{"n_layer": 9, "d_model": 256, "n_head": 4, "n_kv_head": 4, "head_dim": 64, "d_mlp": 1024, "vocab_size": 827, "activation": "squared_relu", "norm": "rmsnorm", "norm_place": "pre", "norm_eps": 1e-06, "positions": "rope", "rope_base": 1020.0, "rope_fraction": 0.5, "qk_norm": true, "attn_scale": 0.191, "bias": "none", "tie_embeddings": false, "parallel_block": false, "extras": ["some layers without attention", "paired heads", "shifted keys", "gated attention", "a norm on each head", "capped logits"], "init": "normal", "init_std_qkv": 0.0289, "init_std_o": 0.0, "init_std_up": 0.0289, "init_std_down": 0.0, "optimizer": "adamw", "lr": 0.00149, "beta1": 0.9, "beta2": 0.95, "weight_decay": 0.082, "lr_head": 0.00786, "grad_clip": 1.0, "warmup_steps": 213, "schedule": "wsd", "decay_fraction": 0.835, "decay_shape": "linear", "final_lr_fraction": 0.0, "batch_tokens": [32768, 65536, 98304], "seq_len": 512, "doc_mask": true, "train_tokens": 559600000, "steps": 8548, "dataset": "wikipedia_en"}
Each number is 500 + 40 x the weight over the matrix's rms, rounded and kept within 0 to 999. Layers, rows and columns count from 0. Numbers have three digits each.

# k: layer 6 attention key, 256x256, rms 0.0979, rows 224-236, columns 0-255
# q: layer 6 attention query, 256x256, rms 0.0983, rows 225-236, columns 0-255
k224:503424516466514488541612485703459429493446512507436463454451511471479525503486478525497426488475452484455508524507510445465450443473488539441520517542555482554502430482488520451495493524505458559533415490546467447510504526388496527394532485494489486512542514564479472560457496459464430487484479474435539481479542448431538470441539521588509507464478509496446491405570416551509450458403613556508444557504549428537458522522478465452431512532513459506521450481474417456507438505544563482565466483581567542507502501520502505501448492544482524500523500492490445581423496447568543506538479519425539424453535463485524414479457465455489488520482524511526533445461595537553544454553556505448559562558498508549418503483481459475436490500581536497537527479556466407512536589495491
q225:480466513436494517512515429561449485480489534563545493494488544549526461477502459551554570543494512480521532514526534573547552483479474442524471483467438479575458464520519541525519493504502534454481508529516537465513562475528528468458503487490512573509487442445506479533536486467422477446474525493513491501510524454469554557487418529464448505436442547500507469488474505515585494524493476448505493557527564486459512499527461497480505519519514506548491471546495509549458523499460500512446480522550524507484454448589436495445529560523518496446506415444494481538543433467478519509567490499500558496560467496504446527527434528564481463520491438515511493503459557560434526571498516467449490515553483400592558474481506505505443508540532527460494541442386470508544448533483449
k225:465550515546483456569564517571514471447515565627509526449486511500536377472510500564537448400516460548498484436494501489466489533607549541470542544488474537465513532490541441523460534449481480518478453448499488508531475431516489464516520549501529526500471437571472551490504462546477514518521514418428533522555488507445573490518463452450497544502491542526496556509544524496519503428509583399495506502463425478553461439536462546482515519423559525450534512430420503513482491512525468520512471544490598491503466598481572501520481443487467497431473488541506519533510568531481523514548494494446503507444473536501544499521486490495469508491497516478443450494419494478526540555461507403457499444486518507520538492546464402505498423530452542532465433552491509475435508506530524
q226:544576565616505480579529469530506482526506512462449549482493503478486531553525439517531503549512493512503437503517512466512405536509513511494419553523476531479504513484488535465490443479492524595475542543463507415455483432450505558464517483451484513469476435484487435504499561527472481538515463518502512523476526414480575444465578484489537540535551511509519603453531519460481477438539558535540465555491502555506501504465563504474433505453477593521557523460483423513504512425476504386558514480438521482480478489545546485501542509504428560518558516518505498526504534487514453526534496541548506514516575496498500489482441468569447538460440449482517493450508435491554541486454493542559491500514552536525544525482513484495484468577531485525486440533520490512426456442500499
k226:490557496538510481484507441503541465470480541503514426516417508536524479473556524464431449465478512462516489519488501483464471506434479530498525401414547462498524543454460479516534483442512499510533447446500505551540504452475477432506498436559481461557464522540523529538474485438540510460539521503562422351471500568509413508546479551448514533473475521543496495516496487502474482536457436527421491507559571456431426541538410480526518527471512558452476528489502540506484513528516510540431465444494455542491506512423518547490566523485578549498495477510468519473498439508502533434521473446508476492548547486512467508535409521513574457502589540450486406482487412564487568544484507507473515496490481472485529479519484514518482491478490404460416528496423499476508496493404534
q227:453494474477520539521463525417438593515517527545456464530515493534578475459507561463419525557497554483499518561518491473552510497475475418515468452528501499525444520469476501456582456520512535507480476525542459509466433523502515492503464499540513450539457457503491446531482472489429548402515565458506454519556470514479568484507502443504489435457467489496516460525546480517483467534485435435504425487505516508459490521518511516492490526536521477564478510493537553460440556481480490531572518528492545447522474497462441506503522512531464478553533497510571494477550501529499473522468520418500538503526510462515449556530493520470506531481511466459466502499491548455455517557504483540551450519549543517498511477519477538499538490473489528479564526504506476491478502534528565
k227:520517449540479430509532560445493506476516520542598582415503512478502490487536475528540425487428427465486579557438552414477437644526500527407489581492577510555493434560502501454531515444501495456480539513524512477527458475480513496548546416437521510485485532469497500536494549550478506523442525477503558513459591478538523426473497573382486436473471553484484538500456462479476489488562470437516454467420492550534458531480538447473512544460515514456496458516589493561424460433527608484507456395480507523471503477529510520542535521510494491474508480522472452531501495437507554483494548552411519480483499495425489517522517468490415549523537513491481539504522516541484517436503475449489432447437515498487461493493545499486497534533586518571462510492533535538465467456453458
q228:496571495388492455462500535442562567497487519447522481535566446450464542524498458489461506461447539496500571521449496508486493512462528501498557502545524515509507516426440549544513467474507482547546493427456489506456469470475538495495498561542469411529478440560536526503438436437486528483510525535444496549555511543434482470520548507499463530556534473486497514585551468500548622499545436509464538498483387502460509482570517512585519446488524452538443518493435516524424487503573506485530518494516442515527446503483505437464512406539555498468577455467510505524500528542529508474432528498466524462492519512470492453482497537533515491499535534515540512565508576469475456449457513474486464542443477500513533444539470557482500519507488546468506483494429416545492513526531545
k228:593467478502529549475520529382534519453509501497453533508479509553548468473488479560460496527539420428474456514500503523485518551476514499511446549455513456437408519546482466465453522540481508486481478544464534506454445507486456498501486586497410476451488555476496499442508509528489553509478468526511508553513513522535542474543384503481511543476482550505504518468489525494515489505508481535457520501393503565502516493512586491507538502522532525544499478502528459470533462530535473513549482528513444478518513590464520535469479582526498518567471509503448530443469444481497531464457493521487485596475498496546548484534532464531434476538544525544489486462547531497479489408489450522493526475523436492390523528477621412553514482483492517456543516537419424577454487533509489
q229:409517505409527585415492494386517496561507512507508502490532504451495497456535553514478471481532478442451468527521521513443533524451579482475587474458547567473482494475522507540549497504492475440520526449457484513504518463454544489536462462557529506492493540523521526459515471456547498508487540520517466483490525499508498447513511533495472484531510463498465495491511553503481581522511445514454541537449541454521583438499477483522464438493508504477529557515462572492514480528448531569493537467493477495550482504446504494454476534471542480458469496513496538422436514527514493465439522483459485428499516551520485554506487539533501437474471433479525528512527532533512436464462479504470486476501485511519455469558493528453518515518474512508507524481496513485503529545465499
k229:538460514515441494529514606429461527468491538538478531499529544562423498512506466493506471501560431507480469556567531558445507543484516497473458470475517536491545450492543579464485548477485475487444505454468495510396538500551529421485604534448486491503473491461475432520536477503455507410515472562443517534554452490502477421528492526470454546560487537474568526506502570490498580602535509443561422518487431551528558529561512479484551506440495482513452489539458509528483470481525483469508502531410500561505490466510509405539503510457468460494493453516502454525525499430481482510493505512511518499573438563443416483456505556415539574535522620499579558545417441532495551519518518547416538414468497516551521490470489474570555512539448460502516570567485526473557538521510552
q230:479458479501467488431542495470536488543549468491515384540590534497479482521489469484458455438500522448520548460517540543489549495487469526502519560491511528480491482607538436531456543505506547484488527506497472507506512524463541564505558520458518554517463486519503510524487519492505477482468541487502433445534497479445522518506470506563467477507567497552464482506547551512502504606521506524493497546478514485454525462540494556593455468494562444447515553538444544467534498529534501539455501496513514513521414514474510465548472489515514479429481492534518507536482497502481453437511538488499497508503472517543502417532506491484531508579474483490477524505531498501486474512524440497468513525547507447527525506618411493535438507459471482474506475495478483501564490502463460
k230:513519513499534448497524550463481446476520456536519458484538593538491502494518453590468461494515482583480503486551580481540483482464571472491535507476468514479492553487420508468534599492476472533512518491474445444447506547530459535511457549485491465468532508528455518464518498575424509483519482498462506460580535578454525486488473480446508500457532525482436535539512525531514509463527516487540537575486394485550532535457519484526508477600496422526497495500485510478550448568492504584532475524511510530518502491507501476449513519541554512571479497486539453486438488522513515468512541478446508486501501468430463467500463515551458510532440485537461522469494560448545513496483475471501504509554465406395500452541472541489449418550508500481487498493504549536447487537511520
q231:540469516487544560544600485443514467506533551499515584515461552435529462499509530493457505575469510509488466566508506473575469482510507441488477551506457457552497474453588460460509472531487511558514499550536516524506498557483507481509450518564531489485440537459491501488541477497502473519506479529512497437499492475460512496453510450563558476483485518483586446486501486490555472521443479515488532476517498541420518519468530507487508523473487539496529519479509503498565508447516502466485494489473461398578528526560480453563482441467490505513527503463515536520452524526532507479484480439455515476505476489532480559450492505467510448492427545457482428496504479511436518579539556463506486494560482561568535493466497487451524527477470490472552512466537554510550507498468568
k231:467493479565549575482518485505510519465468558426531501518539460541519483516518453543566503562481505514558456512438551531535450475487460490473525455542521476522522441455494555482514528403499477483543500473481521479436493434536520513430591457599519555456472474497517547502479480580593484547541538558555541467461497417473535481542521491538349561478490514471573527451568508493551518441451489494482431544484539495551520494456551483522449464527473568512525506532472544419513516486459504549533473503517510542559470480452465520456549528521458543504509531531521395523509529506470517501508476528449494517520498506506544504516466451507470513472484453483457540472537526435521540474492457528505474476446524453454472494574468486466551506522500506556458522410496503554450486455524463
q232:514538406537420494505563579431506540512515485599486540469498521483490523472551518448506522539478482530548481587484485451491438524422486530453416585545537574483513462475510541481500509560485473485502505528506505505455495478495561516439469468514455484483489463422516484449527491512503521469530504461508477487421487506559518493428527431540512461535499469442426496521564497512500497499495516484497486514428468508519489571480493470500487412588514452492492499499494552465490516479500473466524474481485446474498464539540464535534483488516431524494546507480541533500496434490492459464570477469508545529533561536452512498556483423410510544460526505473527468515509489504481460511481488615563475489488575558490548488544539499479567544489556511563480532508474480502446481517539487
k232:503477562523551537515537533571407482486464499497500487484507492455538519487490513520524433441438473523530500416498542521586476439508480478615498440446397449502454528491494525551508548520486509552477463505507498559454499492404580421490410472640557475525464489539563489480439517502558475511490566517510542423527523518477554456487463553511516531562561577568503513491493545438509506454563401493471482499558544450440393434461541575485470535530580495548530538574551551406466503461466449515422526529498470476499478517513561461466540464469506494493439535454471409479498576546533501544516539463540504531575507486517452451503490486500474475449485487510508434473486493378481468525472538527377521562455414529535452493480408515408525478482464465476544470526488498532426459501488503
q233:523530420487509498579484607516523534449491547537563540472559527525540455478513522520497475555536481547467549530474541516557529532560528471513558503477442460528521496489483543494448473478488548482635472498497486438428516584561559491475519526481476485503493464480563390436540469483466514600482555545557524538518510444479527488437499593483459510504563565473531495542524501563530534490533497411548553430520473584534441479547493511440480547496503498548452519462558518504520475530540504447498561452455552435503501456546555453454507480529429477496502503442444490459480471514482595533495435515532512466494524559487398494401538473482481487527525529468470540514494512474470483527401514491511455488576475474539548568508569567504485486536525477464403511498420575473484499519476541
k233:496521390474518502558542567506554500522483490514497485482518509498519515474428488491499521479458524539540509531471445544452515407504462540531459533486626477457467501532461518494453554572508450589404508483478513498461433437563420544452548525440450538463572430503475518521492456498512432539529522505472493513460591544542481478498558487551575545491567500435554575520478560468433577475474528530493518478479529514466445506450470488545594511484491550479492487561514429474508469503593426516544509480564448518463450496530527483496451522452581514565485523593500516513476518507512449519447430528400529471575527431547528555497508478453517491446470518530497464473522487500490480487497514562482516497521476529551449538486541470493533544528508590527540524471586453533465486485478418
q234:460457501542526560558501425661440497495552456494486481513538494476488450493501497444561467439524425484562470367450534508539520531577461464501539466458483505522502541521468482572498552570500483562549487489507486453515483490569587492500512483513524562547482518518500473513485510499502509477467478469533430494573489431527479549497548508428451464535525553555445547465409498517575500486515473498555473443543533446533514494492453566453471624498516525441537523447554504521449519487517487475470525479463509539525460537505505586476464448467629469541478527453576572511503432509462562462516474538550483462442503433545487457500532500513523532566497525580503488483427608530502515484523574515399524456457474485502561487456488418538436471509469523389497520494532566488467426532467522
k234:522472549496499584476506505524530427536517537483526456493463488510565450522471541493465511466483500497501464504468515495536510524437433513490504553549507480532557442494548525509470445527511546501508515471444457529572498494478448476449516458525488486526464494499505555582484467500542478507546410556502470533471460512469523451485495450540473488416541407450509531439484494546510493495496580506506502510503554449502477481562471485504503555463404495500474470474516452438414549491526435535515479501503498457521578536479485453494503509517474519493542495509492537480470426457511509545483465483531551501497538525489517531486479443481472462439476465514569551462492544494480419455568425452535482526562530556481504429508483558558468514468530424530500480524554475538555523452503447
q235:563529504475452486530489520441543454518446519491501452495561533486497505468474465504506507461500544469460478554493493527524504508507526529445533454514500475538488549535502486511543503594475543499460501456520460529494527494481512536512519567511490545457478502462488479400488477518517486534464468498543458532491465506495518473536561521528506522518517493433533456515513486527542506545528548493496480538489480470514463524423525552516507454556533471484484466495437506444500461526404494452562482515460484479485484503478501489450433486534439494467462504525497518523478486487517465528467542468477495473527581494512485434457471520482541428539475495472522509520515538545524502525525500489472496499488492526454471478568527469484525530527509550452514497507507402455465534534529454
k235:480483461463465487527521543527482526499414488483550527511507506533486534433533461525497505520535489484528511524516528495435499503542505477535600492515548457496417479496418552501514507601502509533488566458561542467482410495536475478462533545485555510522464560466561430461483477473488497487490490500511457429533502535486499490486521434507524491599509504479506502497536496485511477532446488518456513482511514481534543487464459489534463461567510489473525544519553490474461623478467531474450533507473431499505470508451478438472504454530458593477512531408535526510433595477523546479463522538544474514531522500549465463497504411527510515454492579476506522392505411506457485459484471510492489558511499505560430454504498440479493557479462486440480539442550589535486551480489509
q236:533505505503384443583472365577491512529477562509513545470453497557463483550526510435555538539496525448557478612443538512527524459456499531481497605472553492512485502469436474427519448467499456547523507526533491487572512530511432558473507502494504562481518517446535567517493484451522494495504497427499581534503505497431552517518550473473552517518500504518484610520528477486489485441566506495540554529474520453543412537482471490488490428503480513459475523504497461554498525474492479513512519533585527509439592542533416461527522507569413515483491503448460433582477475488489476482578530553469562418531523481463562513475516545551498512367497523486476482501522512501490482512529505520481564464491464496467502491570518427478560476552546513526424492476479459507564494466488520
k236:535527583527531449520497468596481508480521507388497547562486498464514455488513530472436485429554491462533440425523477500433518465601480488523467496459508458582443587455447450459551476511515497510497453446529508483580557395501565500477488480418524527514512458469394497514493580491550553486562506430449455489507474528518505584449470458458483482391441518536492460418542504543579467505389502466500549482504545528504527474524422453408455534460527594558513534432477415581505511472578468493501506483536577468471506467547566645516509467530547446495486517450434500505520497569461479431460473439485472562478483497589429556519485516523549397518529528468495444587460499524478553533520568484500524558478469523544536554410506495554480422517428417494461403535493535506483391550511524